Weights of a small GPT-style language model, trained from scratch on English Wikipedia.
Size: 3 heads of 32, vocabulary 8192, 1.94M parameters.
Training: a variant of Muon for these matrices, 83M tokens, 5059 steps.
Each number is 500 + 25 x the weight over its row's rms, rounded and kept within 0 to 999. Layers, rows and columns count from 0. Numbers have three digits each. The size before them is the row's rms in percent of the matrix's.

# o: layer 3 attention output (transposed), 96x96, rms 0.102, rows 53-63, columns 0-95
# v: layer 3 attention value, 96x96, rms 0.0715, rows 54-63, columns 0-95
# q: layer 3 attention query, 96x96, rms 0.083, rows 64-85, columns 0-95
# k: layer 3 attention key, 96x96, rms 0.0843, rows 64-84, columns 0-95
o53 101:486530477454452569501489529475483486475513516510480462504536495503510505510503504534513502516509534501512520477536515528475510511515503504478534420472535521493494563465484529488484480507485490481503459519454499525493495493490457518509499527532470459494480539484481502467518527490512516495
v54 114:483482526525514468576484515527523500528492499540564518520466495471505492518455508507513538497515460432496431526468482478531516537525517481519489484492509479519506498529533545457507520514526499492482494481476507517503511485472520480504484477489507471469507478477520491522519477505483502504
o54 118:487510494504502458460530502494475476531488496439499528495537516453475497519506506474524518516519508506480531492480526510516509489467463487526510542511540488499506450418542518537490499503518496493493504494565480488503466521521482494524532490506475500523503447442487488529506505518505508507
v55 112:535483488530516508521517504493534472514496533509503522504468494501543503555499480452507510498499430520533484511511502506543464458527507504505514501475496486492476475492484481492504466504526478507477488476506516556501498495453534485456445478463503477485469488500504481487464484539486563528
o55 131:483472523513496458510508463495512490525508493477489473502459482468477497540488520484498523493494469495536494498497488500484500504491473493487502507511508483504510550460489614500557530487523504504509547499492456526482556494486487515483525497517476519523520470483504438532521500485520486488
v56 129:520512468527482474495450504533502507540507506524509514490481484487455492519485552484501519484476511518459428483523539509450508509455476449457514544489536497529487497492518529507490498501509461424509509490541520501509521528539503494520519495497510504477530492503541513524508504506499490497
o56 137:496490491498499472461509495468496485515463473470450552555518520464533489472530450533498493498525529485508548512497491488549455478491522489536518494498531487469462445504535499497500488522529507497491502539495491484502479537484507508527493537507497470484464498542494488485470517520489546516
v57 113:468516462496501463471524429454505513510486494447506554503471512534483519488516486512508477500525487505517533500505516491545483461541518510547507537514471541510494467449535486506448511495523504500496451495508481498515512518464508499463516487491499511499534499515476514461456501511483508485
o57 125:491509534502514501538457482478520514521475519519533480522487532544474505534457496477487503483526462475505534501532461578489519481512478514466482493485469455483510538525497532496536490506459491470503515432479515486478541478507525503494503490544477523512543501486491493512497495506479494477
v58 120:508531493501499519525517453493451510503506514495539457486518498536530533504513494518502477489484488500522495495513460469530486507474520525564531468529521487484516448538519451501458508477468490547566492497484495479493499508530496475446506514511486473482472516453474479512505510511479472495
o58 119:495482480476496548531492496500504495481527525481496495498536436528462506491466500508526490503505506500536488516515510504495541465510478557489515449530497507471486496447537516508516501492479553510487461499531540519500512496493514501510519477498470522472504524472514498497524502436483420497
v59 096:472498499486474509502495514512496480522521535520458435494497465523510561506477558494493509473507478511520546561485517469491526530511472505495486535510505460500554514472508479485510508491502490513502493541523506494493457479492491478505515466533514494473495536448506493491500526497530434484
o59 100:474503483488512590477507484488531499501505502462517545500525483468552447486479478515521506509483478474516433526491520475524506481507501472515500476515475511511457497449533499500484531494483496488543479495527496475529511522506533464485539520448470514504522507526516535507493493492517510499
v60 128:482503502484499483521532519496545475570457463523498533552507528503506492482500492510476526519523510510494484520469500517488511519457499489455475498461458464499492538484480521487506473512537485499495495465548464485492533531492528498482515462515480509551493481456536491559509514497497515524
o60 148:492466473533510477500526491511497519471479480467487521535491515456530502482518477523510519512464537498466530474474528505479504507516502477456457544497477526509550494490531482498473500515532493450470453478504507512542484468524481530466474480516513533503510462512489568523503502520509530526
v61 131:475517468495471502462490512507487501504464498499436505471521477526503500513520522491487462507490514547499518479547476534494494459488509476446478537493541512465480531494516475540516507505481518459504514531491474528502544498479477542511513510479497545491491485546461519514530509458500454474
o61 138:516497515520507505471503528514490542484478486539500481499471506496511474466513496530458471492538513530482485511481501503531452468515514541504515520482452522496505546530436452478509489517493491519524478489468529487480520504519528489487474533520517462524479515528493486438481467514528558511
v62 093:529457550490446526483525485514518480488509477451533516513502430523497515546467540520515521493537505535509453501487515486508516551529490510511521546497482506488506517497515473482504513438536470513503507473460512497523476498512524527514518500502483534500500452479503477519528508483508510511
o62 108:472501441501556493490508552520525472471502535508472538532541531510482495502506512516521505469532470496486503531508499557489506472455491465512472503517514507494518496476487526485510521562523498479538469496535486482491481521480491482481538456437479480505500513499480543501482498487488489481
v63 091:517528500528469456473470511474480520506482517498492479506518520522536500471552498494520487520452471468488555508552505486498532510524533476519517517480518448478433491474503531510498481523464502502500506472495466504485519477505507498529509487508469509533524536495494442463527492501469541518
o63 090:517460535488518486507482495522512479520514549504491482471509474532465494546487522509468527502515468484490513475466512498508482481487445517517493465483477513472500514505509467509527538520508513497518493531501493503527524540552492550492424531502519485454518441469480518537491491523484481517
q64 102:562534531496488530494476455454483491468510474490529514525453515500510490471485509486476500473538460483501512500499492536467519522518487474478560506478480508499488493510451498519520461487487476527535496492518501487523500523485497481448515484506528539472478487495521532494497500478582487509
k64 105:574497543492477538493524478478471501489518465494529478522501531494529515461499455510479497469499507481497490469499493474539496522488500532501531516479532521514491447544466495477491497518503478513484470514530481456514521498441479491516526507470515536471484526489510487522505460501511556469
q65 105:504503481494514485518491542518470515519503468469487484456501493499507498479538516515460472475514504517539518503522483517506469527507491515440472481490527489492547525513432474547525507459505551530528485528538481519510470480513500525496498496526507440530483464486523481498522520511550494517
k65 102:491490481475506510520502469503473513532516530504469468492526500519512490495491523512535529500536486501517580465479504469473461514482507536430493488539490481499528499461446478507483484480468530531504492517497539508476524535523494506502494459485485521496513533448543500505542491486528508484
q66 108:450475490487514491529487477477528495494533522502535503520530498482506534533504472466462491493473531479494536474521496483470475542457464474530500483532502495476528503487494507532501521484534536478458506510473536496465519502473502478429468553494560503472500492519504534495480507500500489519
k66 110:494507476507525510542532502530488501495497477495521437442492428470526514523486502481501486501459552544513531538508491516510455558488521488493535495508532517493528521507539514504502517482509474477462480523505470504498505512506482492485474505432509490515471503489498477502500477459491483533
q67 100:494512500466502538486492528468479527497509481486438521511535513483483488438465460504478511503472485547537505521516494515496493534492477480454515484490491495500496514513480437488470503499506452509515508552489525499480495505520503533502548553527470492524481552499492479515460468481478512492
k67 101:521551498468551490461479502533474509462511493511484518521491482510473481449497503487512476503505504454513497513532510464545545499492498532540499454497480489535504457477480548513521516533494534500528505487502485544475505560488513519511448471521506478490506532482481510510478483466489515527
q68 111:494486453474521494545528535476504530490471501502466486490490477502440480486494462473548475490484525506507497520524510525495490422509507468503499507538545505508498500452532510478493519527464508542489500481530467550471489545501503516467511523486529526492494503513506532522532501522536486491
k68 110:519530503455468524497475559486503551522483499485480512489543508503503459489491525482525524474452528510495523534499503475463527495455517463461504490505531495491503513496500470529478490477570499471450480501521463521484496529460520503467496511497530500524512486486521510495480484525493524555
q69 098:454493511486439493543468500516461444508481486470490495515527498524465505503506511514516503497531519525514499506482472501523499541505516519440457485490501548522506502497520552513489506467506512442532479457496510516511506496526492546500534479469476527471476530484475552478492506499520506478
k69 099:501500491516491457501469503502496458480456538511503494525470455479501517491504497529467481509542517514489485495502546476486530532474480519523509522498478525482482494458451515501550537475478523467514478482493470485542474553492527533442501535488512528502502477473458519512497486515463490468
q70 107:527477491506521538459477487451516446485511534535475502507543481480508506524537496500486482543487508481514512509528498511471471485486487500482500514501513486488476482480478511462520503462490489539497497492525529511513485498440463538467483500495450553504504501566498523436514496476488529513
k70 110:545567516520502493507520495527520521535474512535516510521494465479510519476494494514453530487525456506475472518514487512527458485507505496459504493486537476492539486487483478463489535489501485527507447518517478466542540462471478502534477531486482478507511498490518519485462531499519478553
q71 104:512476520530546488523502522512499512531526484516494466490525492501549515536469517480538491497499507469477504495530464540481509515497538444516476475496460491525498487491475479541462535491459517514503468486516480516466529522537552496516495494544472521502509516444509472521492490463465473479
k71 100:487489490465492484535487509516528534536469472453474531494492530524444480522478473503571536490511485496545518500530491546506507497512516537525499522496494537501473475502536515489518549500468483513475495473527517497507522483447559514499480503500499506494519490486532495470466508468519481470
q72 102:486481502501478513491458516456483517519447534500509477507506519497484507479473541505522517489546484486527543533494497499533463485490478507499530540499465496464471495541469498517547531512465515527474493475478484495501495540484506549543475492485501455482529495509543527439504484526501526526
k72 094:512515488531566523510506513498538534525500477537540507529462490486512496507423493472493554491492531518424503517513488499496443503488534474518506505506491517462491482488518524479503485508480509509468504483472507461497500538514464532519531506517487502483523473468469520501531507537501494509
q73 111:494523446491484521478500476439529498491509495478563520524430530484516534509474514477513454533500476472512475453492486516473480485517464458477484535491487465539540469469492523512496494492502514496509493489532482530493490497508503510514512477528478516539492517482522501506495490553499547503
k73 112:507493478517499488511526502503526481483487444526451508514428544537496510498487491509437457493520499475483488479539520480514490515464498501498491506503524477510477452553509526510500498481552509511479497519500527473510461449502500505508519488444496538503535478489539510481517530520534510504
q74 113:455521507472487490504470478497478466465499505515510539499501474533534473458507459488514533490507492492506526500513496488499517503541472468465518514524522532464487505529519512558551483485530480519482512451483478508551482535522501472471518504467480538540498514489504497499457542479474510461
k74 115:547509517508493481522522519505465507502498505484449498512496478470513452466528530512523554484530496494511521509500503489541489505477512503520494486472489486498517502560467494508466514511527462443533513497461506471556499487473476488474508463492499506544470498497477490507576480526466515515
q75 103:523525492476511523461577493491488493455502505524493475528534472503503513498506523527530467507551512486476514473518512467497486508490457533507506499519507500440516470526498505509512505463477521509531500476479502526463484553534472527523550492506492502508510459453523484504482460535465511495
k75 101:520561499488509509480537427499547502508484471484513502500515455519506515507491524491503517482540517497500472525498510481534540468478509495522471475490491480475458533528532504463513523486514506497474536513466501494504505533476543455496547482501465485515511503455535471494524524520516521453
q76 099:472519511486497511482494502535511528539509486476483509470536505485540532476505542472495486450481543516536508514474488503495505488490546470490461483483491487502494493480537448500526530518477501503484508528485493483487540558516515510486484459564489513450485539545537495488512512472505541490
k76 100:517498492504525505534522561491465520473527516511503454546473493470456504509486515492544516494486494504512499484547484529510505463497466513510487498507453561498467520519486474528488517477468521501504488503545469472477493503494474517469463504502469525464554511496491528458507498465538528478
q77 121:515514451502519447515468493524520439505520497504512498515487482485516515530481503498523492489499517516483502504432511504518452534519482525506491446523513534490505528479533514504474433525509528530520485541533522462496482445516526514517526519513528484470512526490468515517475528518479485487
k77 120:490524455488516473495467488477496470483479491502459522478505514497509537529543506509489494495525485522500510514464475470477486514472496511562503516536502511515489491507516477464484437501480533497517480508514499533507496503503514493512491519476473501538489504551571488552455498555439512501
q78 110:493502443518504515510496530537485489491501512488487492508476608499503498510544489480492499483501534481486514504522450507478499484491482514509542481473498518484494522545478543501531486487517487489487541512450472515486503456477509489522514496445517495517522517527479494474477470485532450525
k78 110:463509467498498506483485482512523491445543506516498453474472491548497529462466519500489503473481527483516493505457456524477508545484527514515516549496517501491544523480529445551501481489517488521481493503461541455500533490498475510492498522510506484531483506519482547518517478484476463500
q79 098:523506456531513559490498516542464500489506507478554497500524496469497510466468514521531496511477526484521500472504525479516504487489481479522466538485442482510453494522525491482449474518507517486474523502531489499501501490489514491415482522521470520495537536543468492493522534509498497504
k79 102:480499540506515503496487480503480510444494478523485464544534542496478511507511511538496506532506492503498490549490527564522462512529504478452481497505493520455506480518541470470491490520495506486439520498493469496454550501477510494533482524466518509488533490547462522499497513466509517520
q80 096:503498502473560527489482494522505502479503467548518506468471491459512473508461467498539506473507515488524509483495472522474483504475492527476546459509525497482542522509488509511496517551488494481538535500509484488504502509490483498490463482593480463502496474473502504456449467498505524512
k80 105:550550445485512528492500494493527470515488465541540494471497530504474532518514471483493485498487529495544506470524507506482473477451474489516474515538486462495522501551515483547447511524501514504497500471476499493484497465483489491483510514541480514467486548482525455541506506501513503529
q81 110:509499467487498472491417524509485529517507453448513507491491549535529501536484566524496468481506494514496495483498526463480540488529519484506515503493482507478490510459535455502483527501478496490520485504460481467479476483538520528505516520499527499507456492523495477464487528488466534515
k81 111:490497449517518511498497546498486544497527484478513501522498486540499549479498523552488508506529495499465544500505480494483498463517486532545523512495419524492509438493512511526510481518497506531480504488507506501463465494533463517502533478454504516522477479528472466493507500461485490459
q82 111:485476461491477508483496499527466471489496471498494496477417469486523484493516488506482518499518523440521474516531527515517504499524485502459521538493506546449483525498542487482538507515478503488471511497524500493530446490503491502558484515498486538469477516484456509481520543491534509470
k82 116:531486499493539460497507535485476467553493517499471503500558512511505449472515520552489500486525515495485524496507482474477479486473511482509501513510507498456490471548475510502497524483567519502499489509440497471484502478535527469537524527491485499493472518504460454498505481542488522458
q83 101:488504461446435543481445508485482506510498505513501556514508475493504440469500513484492504494531523495487512459506511492469484496534456517548509531503463476524476539518435485482500475524491498527504499549533495490510534488480499456536496496524497482506494513504494507507522513501497468525
k83 103:492472533532519473479478464486491548480491538560487514528516484512483531481484491470518438498468525478489501518530451460571501499510491508499505548538518503522487497522503466486442470523501521518493537473479512477526521485517506467525515507465481506483498519523499474513510490473514507515
q84 110:512574484487515492515480535473491521528514517489504506528493471493463517461542501489535474508496531482500474564511484507517503507469463534479486461524510500502517469494482516487505495561508503535501511495534475487490540510461557517473501504521517499455526463503532523523478512465488495459
k84 115:474500517493523495480505481467464489524495498497507512481513505480550503508463460507553475493478499536507506488487541466536489507471476539480501502492486527498513454483486478480478523542540478499464482507475475478489476527453508496478490518555469496463512471515523545540477480505463539546
q85 114:513535507496490498497486493495487456549497516516428504476510470450495527443519487502539498492502504498457513482559492496495500537468511492507523534465523529486512508454502504508526448507474507461524513516520511457511506555494496475522509527508509529464459491522523545508478509484499496507